Part of a small language model's weights.
Size: width 64, 2 heads of 32 (1 for keys and values).
Architecture: RMSNorm before each block, normalized queries and keys.
Training: a variant of Muon for these matrices, 120M tokens, 7294 steps.
Each number is 500 + 25 x the weight over its row's rms, rounded and kept within 0 to 999. Layers, rows and columns count from 0. Numbers have three digits each. The size before them is the row's rms in percent of the matrix's.

# layer 7 MLP up, 256x64, rms 0.254, rows 0-255, columns 32-63
101:491509519483496543507488496521516492492464486484499561489492453445471535509531456457498466474506
098:483468493528459510480503481504481515517517521468507515520531509482502522482544461463496538503508
092:516493515508512503516442478490517496446529513500482481532496448503452514492479481460508510470492
100:539538509439487508537515527461474492541502485497526526479471481477473536509526466491475480505500
107:503486428560525524482484494482517514474529510454481505436477494483510516486502495505489504483507
082:531499498503548480494524481501531507508506493518513469480530522439463477469500520521496509477498
106:492486504530484459515514513525501555486533508486523527494512550485469487498486469506536504474512
090:508483470477505492505511484499491496501554521516507536513493475477502523472496486487478522434540
116:455469484499493521509452490508501513508509467496483460531515467536481534542451513494497533482516
104:511470456529486476488489481502524508524528472500511514524533508466533482500433476516536480489523
103:510505502536553472486490502501469541474521465482495454517499488443486514518522536509494470443537
111:504459481528509480480501515515465493510483492500480464530493461506523521536486550514514508541570
113:468462504493504482509564489492499502493477521485479497559527486575502467523495488541497479510494
093:507458485526509496514533504466516469478516475508513497500498504435520495461500522572479524475471
103:514532520446497514526497477472487530529491491513489502536484476460514502497488515529487490485522
096:513524496483563513497480512472480514486489501468510568487528514490485485532516505473507497470430
099:484486476546504471494494516497521521518459516456474513501476471482480477503483472480505491467499
096:513506485521523496470475490483493518542472493486519530517499506537516502477476491517457456482504
072:467525519477507513528488504501497487541492544524500489520537529485525502463529526481510487472457
098:506521532478466455495489522515483499489435485497485480473482478454490470537493498554514503491525
091:533521501514490502498515511494513496479478515505510491516488562496511483486521547513512515484565
117:505507541533517490507505472510505534520479533478514454477494509476457465512497527516501513499487
116:535438544525501507513501496522494505495500484502510504504490516453486520484497521478516466485512
091:457518476511495468504494469494471504472498487473498499559536506486472470532512538505532498497514
094:534532531499476482534465510527514505551499532499539503486490504472513449520499491543489442463519
094:488533543466494532543502507472542549489527530470478512530552503495481509516467487469503489505521
100:494477499529489462494447513510499493509502476470477497488524494506491461478498515479509541438503
097:560500492498541497491487512490498456511543503501453501497464463473518476491530478533512492468499
093:489490506509498459504466548506541465488498497511495526494496486500451491489480525538473505514488
111:495517516578537461485497475515539477500536502496536496497502485476493479537527501499508505459454
104:491515487524452489429465480477537517494510559439510500515437520491465473507516484481512522523491
094:474450539494531532482482467481515530524533484472490467553521495477458495495490498490527480458489
102:509490488459504491513528488465491524460488501462570486495497460485462484481514511502501512501522
104:531476461538506467506499490516503507454565483472532501495462490467488482463502489511521502456522
105:526514449489513456487503517516463513492516474463514464466533487498520497527531551478538470505552
096:520531491478535480525520496520485500500507462522523479485543436479517488492486478510483511467497
098:519528495483494517484503464460499517514480503488467514468496530509567511533510498493531475499515
099:479562515553477519537503511465512458478503503498537511514541474497491497462475480498473475484501
110:480501484493459520524486438502572532476478500466505474502469441486481480466504508480475539503519
102:487505458509504514516510488500487509506471502451527468526454479541504454476518540492508524478524
112:472474469503522522543513449462515533497434482489490473539509477485536528468499492466530483488473
102:522480490497467495504535445511526521542500533506497519519514500523485468470534523526513482543505
117:566478543444503518484526463490493485503455519510550524497476461485501491484525502463500501517463
099:528463503505533514500536485509518517496508466505503499510456464487485457540513519503494554493504
098:537467474520481442518484506502472520505465525508506457488494483492486500543478483516495503528515
099:497523536493483487473496458520479514512526457496496498485518517414473510523466544457487479486531
103:469506509524535482527464473476471480545507436488508482489475497506473500518454470497495500511536
096:524529528525452522473527507501497466505486509477531517491486488511501492500475485462473454521507
097:518536556501450509488525439545497529501475516493478501553495523480544458505500548490505492479493
100:517484518508480500515509497487502497499460553501474501557488505445485473544538525448492499542485
111:517535515497481503459507506522522501546480548497527489499471510535486491471464457471521478522481
100:496488427488483510515516481473446517535508465501504458507496467514472486533497535478512525478517
096:495519534492492482454551490499518517514470506495569552539475463509477433542482512479516519492491
102:485514465523504498496482480496474528482461537528477483537498499497475498530520500521490499465485
100:464473520556526501520531481457501485534493516453512489516515481532521473486499486548491537500514
117:503470508458433513472466491471497512482487477454543524537507499506478474556511502508472526521471
090:542498486462504468479530519483514494450526491480480511493473487473518447482524484537517513478488
101:468504501515505483519519484493569513514539501464511481458541507460500477451429478522495459471493
107:542523468514534465484489512492461509495492512453511483507536479465512524484509493440467500510507
123:482499521485484546509521446482537508511459509508506492499462524531515444515520438471508505484490
080:531486488470466467492481493521464493519470511450469479495517504518479501523521479463504465506517
078:538449507500497507544482453473492512510495507473482486546497467526529466516470515485521483512514
096:534500479536544466500488446523486512535520470501480531501505463505480517445516535546510469531503
100:518501503470476538516443492460508489516454521482465542513504499498450511493521497507446463466462
101:473429525522512494476527488490549501483487470481530459549476498506504464493510465484472494536491
089:508484527411496497524510524502495497558471495520464533502491496496461533545512453529505468482459
097:504519527524494512545464498524492498520503480497500486508488546514527484506441457442505466484500
115:509470481532493488478474489489507484501508457543488510462490501451488496477476536521494461458537
088:515454504459513503481506485518510494482537524518532505558517533497509477518540532490458494451512
102:545506481494513478529480494536478509499491481497496505454536491483495490492508503541492504483512
091:475453515499517525508473498479497482489538527538478457491497499484461479517489500588509497515501
101:499530469528504470484486503475518472499496514495505496484501508438551461529484450546494482510528
103:509490493536491496476474479479446486459471491487443494461499529515472486523477518477500440450554
101:547503506504499483519523547514531491552520456495530471478493448521528472508523491467496496503467
108:476485455487493445520529478505505484488522492500487488529494498492498518481501479542518500484514
114:496489493536464522534497529484493485523544423445471505514487530527495492493453467493472480530556
101:519487483498527489529527484491503504533521476486513508480475507478518499519507504554447523463514
107:470496515465498442436496454517513524516524511463517441516500473496491488500524531485480506449509
105:470487516477475482534475478460522476504512499478526485465519515449490489484496488500506508545502
103:502470480505505556460502502507487524478479512508496452522512506478504487482561481545515463470522
107:493491528493479505495526499484514486511485525499461518479502487538478487491486477484449516480519
098:543520468501557524516493521540460475560491502487513482507528461450516452530485503457503477465507
101:480525512500503516477507488507484489550520473478543508516486499504432488528485531492485484454490
088:511484500529461492524516495480487549507510470500484519530538541483494517505499537516489525507551
096:490474507445505489547492521506501497499504485504478492517529478488464516494521478511511486510534
110:515464521523486505506519437525479506491486437528482480494475485490526550473531504480498505452514
091:501464496507474510489522481490515523518506474553489544522465515518516498498527485450498512508488
092:523526518497500471543477506511544510519512516513492482490552476538521505502501484559500492516474
104:479498545526516489501506511515508492479529500494513499504504518474479504515515524478510494490491
104:483492504513497459480483517524474497520504481496463475450479474492499484518498513544503465481476
084:521506531497487555505460516467495514504512464496491497533526492454430541499521448490516498485512
110:476505466474482524502546493460501481453470507482506491486505497507501488496515506489469470535477
091:481520469492496487491482515458513491506457491481519505534530498517440512516476478510474512490530
108:504473505472520506567509477476502502461548476499496500482545476505473528462472497501477456491438
096:498531502458487465531540491546524484543521502505467512522523457512467463512475495512491495497464
114:519521545539488520488493487469461486540463430477496499541534509512464513505510525458490509496515
082:557536506534476494481487542467516527535542526523544511471494528528525446497499498477459490494509
097:501479481526455476487481491467540512527529502495474486499463465496491529514480505517448502508571
106:521514488503488477490504477490504535519493478446465525509478481530514491498491555451435512518530
098:483490478486483494489511439466533512463519472483517482503517481483509480500492489473490459511558
095:494538475472494494519539549478474509531489471499511539512499504484487511533509545499490500469497
096:573525552529525472534504511539502512542517489530488480495534494526487481509504505525491494476521
088:510505553499523477492491540529502498466538512511518505531479510484463452471515455471517529501532
074:537476515499501480565501483473498489502467493484500505465497480489489457522509513532523476486458
104:489440515519505484518495512521475539498538509470519499468519474494464478502495459472545508493487
089:513446467525569521484495503477519501535531491526460493476495463515490530464533527483472512505494
098:499500473499483501516553464545499530497561444489466533502530526493508492487475470492483486486507
093:514516550486503492478507544505509459525485518472492493539501497522507490532497474477484488492500
086:460469507488476571512516489517520532480500518505498468509500479468497540524512491522526496505532
097:516501516455485511521495486485471504505585471524491495478523502513476485516478499528433487513494
107:538477506513461514526515469491520508488530516488491456492499525474503479504521509488536515484523
104:522476486471516527495559460469498502508469497496487551454490505508491470514517476514488507511471
111:539465514547500524504513511521494467512507460468456509505492478522507466518465525502455500475544
091:486519564532462465511503480484482499472490490502493488487460478527480504493520495538464451502481
108:513527529520463515493516485516486518534539484532511438548486484494513460486535532498494517476492
095:545503477486492494533484471488526494529501458512505484483500533507510505488532501510522519497573
103:505474514474513519486483505484511512489482511507554443529505497489461507480529495489494456500500
092:511512476468478528501514518495510499520510444465448512472542473496507484492496490551503479509469
096:501469453512509515491466461469496514454499509485517531482505502491486482518468529489523532495511
108:525461498514537452517527491538513514484512455456472515509496533498534491487463500487436488507482
093:501512495459477474522491508487453503506500455457465522445478483499514558498468466493515481457498
089:520525519508479505528524457537510494512481466488462515479540494500470483479472507516472504471507
104:520513538492521493489483482534528533495459503541520499540497490529510498514519505503487461507462
110:511491513511516466518512509473506508499490500500509521491433453506474484457498486459462464489492
117:490479528476518539542464476479506485489487513522502493534509524510526464461526494520510529490425
123:522501511491488493510456496489446496460501489498483457475482473520511524537455515523476459459538
084:488518492497457533534476516489454526477545492496464553510492510462478537505481455539478475462500
112:513522501475491494507514470483544489495482443524492503546491500489533504471505514514516478458511
112:493510478554482474459481526519502489529514458476534503529520512458523498504510499502501503479528
119:482485482506441520499480472491480535435509500514510501537517496475477506480486499472512487485502
107:511478505525500467508515521499513483557509474465489494505522518480488454470447533513519473451493
105:467483465496501444525510542516491495489541512490496490464522519493472504535478496489518502474521
103:539495494509459491503499476515526492491487505482491507493500488481498456513469489499554537502518
102:570506509496495521490569455482513449474479493478472508504520461486511510492490472535511462508514
091:522481522474499477537505476525492506495481513458464570490521502511546527531508483495518508535465
087:546512533494546486518473541514530483538510444545518474531529446500510466486491502507503492512506
107:473486487519531544509469469498534518529491497507515519477496518559492441486486476505504513494528
107:474468497512527519532534536472489550496494506475495498527499504492494502512497465481469534497461
099:496546491547472503507489489494490545505544504485503496479522504508444485510546494465482509520461
087:464462483490522505521442509474475467489473492522504517523552467480505499537491541502491501497467
094:495529529534552514517478503513532462506502466488466471517497534494544484511483472523483461492496
115:469499467474429510469479486463441505508495491476469526501444493502525499490537491509524474521495
104:503500491520489566525477468481521509495476515516477503511513488458529484489530553504473521519490
090:572502524531489476543508499487485507516502501504509497521482484494496497499462479506471478490506
101:493524498505497495507488505506502504521520536510483459533516473462509502505519523489474453470489
090:483487489531515501540473513485523530507520463507518477510499509457469513554510554491486482453475
097:555492480477455489523495465495517495491500495556498486506511459494460507475510477539466528483493
100:497515463520505509499497491476491494513512494472506513493519517511484501510478519545480529463521
102:508454473485452544512494483461516521527535497509492471501532492488505509478502509530503508478458
101:515522478489480480519541492492472542518534515491486490449497471543473509533502477456517507482557
106:484512502526467500509511468530509512510480483489525499493508494523514467489453503510481485534481
101:497488468511507460436529499457474506481460530465507493511526467486480494531504499473510538523492
085:537491446499490484537514481512461502504497517520461517487510523493532484521423525504476494495474
112:490523519512471522517484508503550500518539478501484487492472464523509500535524488480503466466471
094:457478526517449471493445505508497542514469481497477519520504474508469519558520498498495469491545
100:511534520474525520516484522453542461537529502490460551472485482472533501519495459484490488517477
099:491540506491464472454499499462478524504507495479486497527471470473537457499503492500508528475513
086:477484504480486481515492534473531503490514473528514526521485481494512506484498458523511486469527
088:480509519523491493475498485433476521539483503497523512530505488486502452516476474519494506516541
108:472515473565467466497521438471496518472471508476519468485506467472492502521521513479485488498491
114:523526512487495482491491529501500523500484484535470518474506488518470499524513440465556451491490
097:500506523506493507506484529477479506473522452496477499482505477479518540494502527545462527489503
097:519507487532493487526490483517439496528529460512516456506477485469469473460499438504509485502500
102:504517460502547459516478514485515511412502515476488511490478504524519485504462478512493513497526
091:562502508499585509529498515479498525540463475462562522482504493490490477498504495484466489481526
112:523491504506474463524454517483496471466465485516497518491476482487480538465483512512502454488476
105:484530450517448520470486480481511512519489504534524477516540544520511473444493492493497498539489
092:502530532463475516440477474513495512518472554516520533468525463512454522518503457483489508525496
082:489451518465512459537509535534507527460474467469455491492494445485515535521495524459489457513499
101:474502471457506517513524502455442516501493513487503517522528515478497493515482478451514525513484
102:518513539522487522542440506496470491498484517512547466501493529477510472507496465492472502501506
097:487504512519522514507479500502509508488485504466485529507504481482491479548533497454466509485454
103:453509503489513477535500485514538495532466498523501532466497447496510463535497441487490496487461
105:515482440510510548486483485485515516513519515465499522502484484485522495485534469493479523550511
091:498507502504521489515498496483497492511499454483519459533527498484523500525517529431495487487484
093:488495492508494538537458460495508547519461497538497500485480532525481501465552492468499489475520
092:503455552477497537522495494496522493516486512514522507509555507521500497481501487488489485531474
116:516495490521492527490499524490481524520561477509468476453513470488493500487456523499478481473518
104:524505518481497522528539478514502499502515525452562497512544480484482442472498495469497529473488
092:545522497496503488500512498495490540471479498465513488458533526546453425520452473483505476476512
092:503465492520492479459486481469523506533498456513500479480496466502532457482474504525510531499476
105:475497518510467477511508528527512516499467502514476444492517522523506475518516524521524481495526
102:499546485485502499478529478475562510487502516515495484547532507467518476478526482453480532554491
101:488488540548458491498515511448511523455476491467469513465489499477462510469512508524496484482522
109:514483480486470495498463503483489523460527489525491496489464487537516515517476512564494467484486
113:503548463503518477526478485481487501475531475456484510450479461512509501510516520517477482501533
104:508504496523489491467510524496558521546461478473522534521471520493540476496478512520506500458441
088:510467465467512471470517478517490496509482505529477522481507447453468484564535473524470481485487
094:493512462488540499480524484499520569500508499472511515492478460465499502513509503483531508485489
098:501438496469512513503492453528500530497492484491479500488461496524501468501498499549466495497503
101:500484473484491501512500491463526491456496516523525529524483467473478517458533507483515530524440
108:535512510517571506523474504499524546474477514496509490476562526506529442508526503483534506486506
107:535488496511487486520488512508520495536469507491528499485522484509479467498515507466516515517531
098:496506541511500487521493526491544526488529512499494483493531493514477448484450468481513536490495
094:498524486477488480495487493453497545513500550459543492510512427500549493486486491475522471497487
106:542546488417497507470513516484484521505498483462515539452502498483516489535512488479494481497512
094:498469495501486480481527491541495557532473508461452474493531491491501484515513535436543532500535
113:475527498502514495500489496546521506520546489507506501531470525504497523515536487530491498540501
099:517468502519504484507512531514473541486505502441483494480523455482494477541540503497519505491519
097:548488494492465531512481535520457526490461502543483484507517513461515461515499516478488460508484
109:556529488467530486488472513529494487506508514479537509541463493480459487534492495505500472486501
107:500494497534465527494480512456508547523474517498481476481524496560496501527495486473503520521527
074:497484500457501523550468542486496512531489513519497482492550541503489466452525480531461472488496
111:456492508506504476498485515477529489453522503495527466546505450521502489510480498534516529473543
095:530525450497502480500473470442494466534510494516516513524482481517534468513489538523499498477503
101:518491505440454518476543517496476544509496498500538481503509492498472467478555482514534483524442
096:535478482494488492509540482445522552505496519460482519548535473527522515503526481517510519508480
101:483465465472490508481489443499480460488457498500504462518527499476524479550501505530490530498457
093:484483532514466520531519518495469534502491476494441522514461487530527533507541496515477471522489
108:516509488551494506511518510481505536577503487518478470464529514499494468507482496491531515522487
098:487552556507551511523460503494488499504507465483485484503517480467509504484511474494480485446497
101:471490489499470489470502476481489524469508456466552492530504483452499498488483518508521505530540
099:489445514515524491519455532482513540495474492472560507527482463461500501485497510478520516510553
120:496496490532538462497531471457500462493525499500505510498481498498488501511506461530465529498511
110:486505524513486510486529500502531468515516474493495493515479537497499495526503499501510500498505
085:475458478493464508514514542492524489463480498501507525501496451469500523502505455477459476478497
088:470558485526536524511486545495493492500520446492473472498483515490480482496462528477515448470530
100:506501503502558473495507491454511488509492493524491477496535467472510484480488525486498437468510
063:488493472465440560447496513485491507516523495472500473511470484520519494502503435497474488537520
118:538497517482469462484506506458509502520473520478487492498517493484474518528476528504501483480462
095:487508502533511481466483498488505474516500533565487523535479456498481481536521527498523470476521
078:509483498542482501476515530453501501479486479513509508517479499485479486531479486536513529540516
083:515536519455495558541513512461508491482532522523468526502492480461485493486477436519501531508462
104:496512476527537531449527459494542487511512558505536509535521478466480472472496512521529505480463
099:562499509490497456497504497483488547490509506502486515549503495523435513488526485478533493483538
112:493502539505480508516513454455520502496525505547476546476509474477481503478495488490482487494524
093:533515510495513521475516496491468520523475441491540493460522489482477513519502500499470452514515
101:551519512509517524534503457525482512478520471492449518490499486510467492493515471528470446461492
105:530500514489471524479506528462487470469503502538502544526504480481502503510507465483511549506468
097:519488444508524513514550509492486469487515479537494535523506470504482453521513513495501475487504
085:504446505462461483488482489505469544497483526489458492472485484493530523525530463514509506523532
083:465481473544470495492493484490520500507545491485463491479500510465507500517516532534479523526493
112:490552475486497554495488503489481496524492559503489495494506514489507439510523495475496482476536
112:465469467505500490510513469503503538520486490441497445516496517490488511533505505473501513516493
120:521491488485483521542474520472480464525508504499493518547477473484574524535485495536504492499500
096:510493499507517465531534464495485529496474470459518486478499459497476482516474517527500529520521
106:489543506445477511473527534492515512478487496509505551460529511520505483502515470507490521548459
114:505488483446474564459493526531527513546500487513459522500486513540499455511484468505525514484459
090:500488518493497535477554478440547520514495496514481529505514484455535472482489500459485477504505
105:517417499485475479482491536471513465506510501490503491488539491511459507469459496508534530474472
093:486516544515495492461511496466509465509457548488438544522483492495500498492520501508486486478504
086:494469453509484548527514528506535493496510516490498471519509495508496489511514507493512475514500
111:536487509503520512550528428472508527505489489535519526546497490495566513557509520500486502466504
087:558488518520505494471513485514511512476513499520546501498532520478506536501517515473457503508495
087:530470502520446520496531488471511524531509471449483504525464504463512497511510507493475530471468
087:504522530512478523426493486522499515550475493510504505463482494523479516522520473520470474535495
097:513457481499449462513514503522444496492530513483442493492495469464534517548500491512497532514502
076:553489523481537441546529475533506517522525495517531461503515463516502475485438511520487487444495
105:479500558485514523519502459457513508478504450509463448524508524506498509520503470481529487479491
084:505492491440517507474552477550500523502464488514514499538536457497473434542498483496487529543488
094:521473467525485557508477503478514521530500501470518463539526492497520540488485531485500468487551
106:475494502477452487468515473490484526462495443456474511499527511516513506515495557487471480498516
102:532506553501538528505533490511466484548504507484488477493495489487475486507480503473557499508495
092:525510520527554498509479539515488477537527527501477557522518512519489473537498471488477498466490
105:474512505492525486527493466559506527504497461477483506541497472507507479515505498476512487476501
099:512528512435521514491491440463515506488502505502492547477456527501507453495499478474480477530466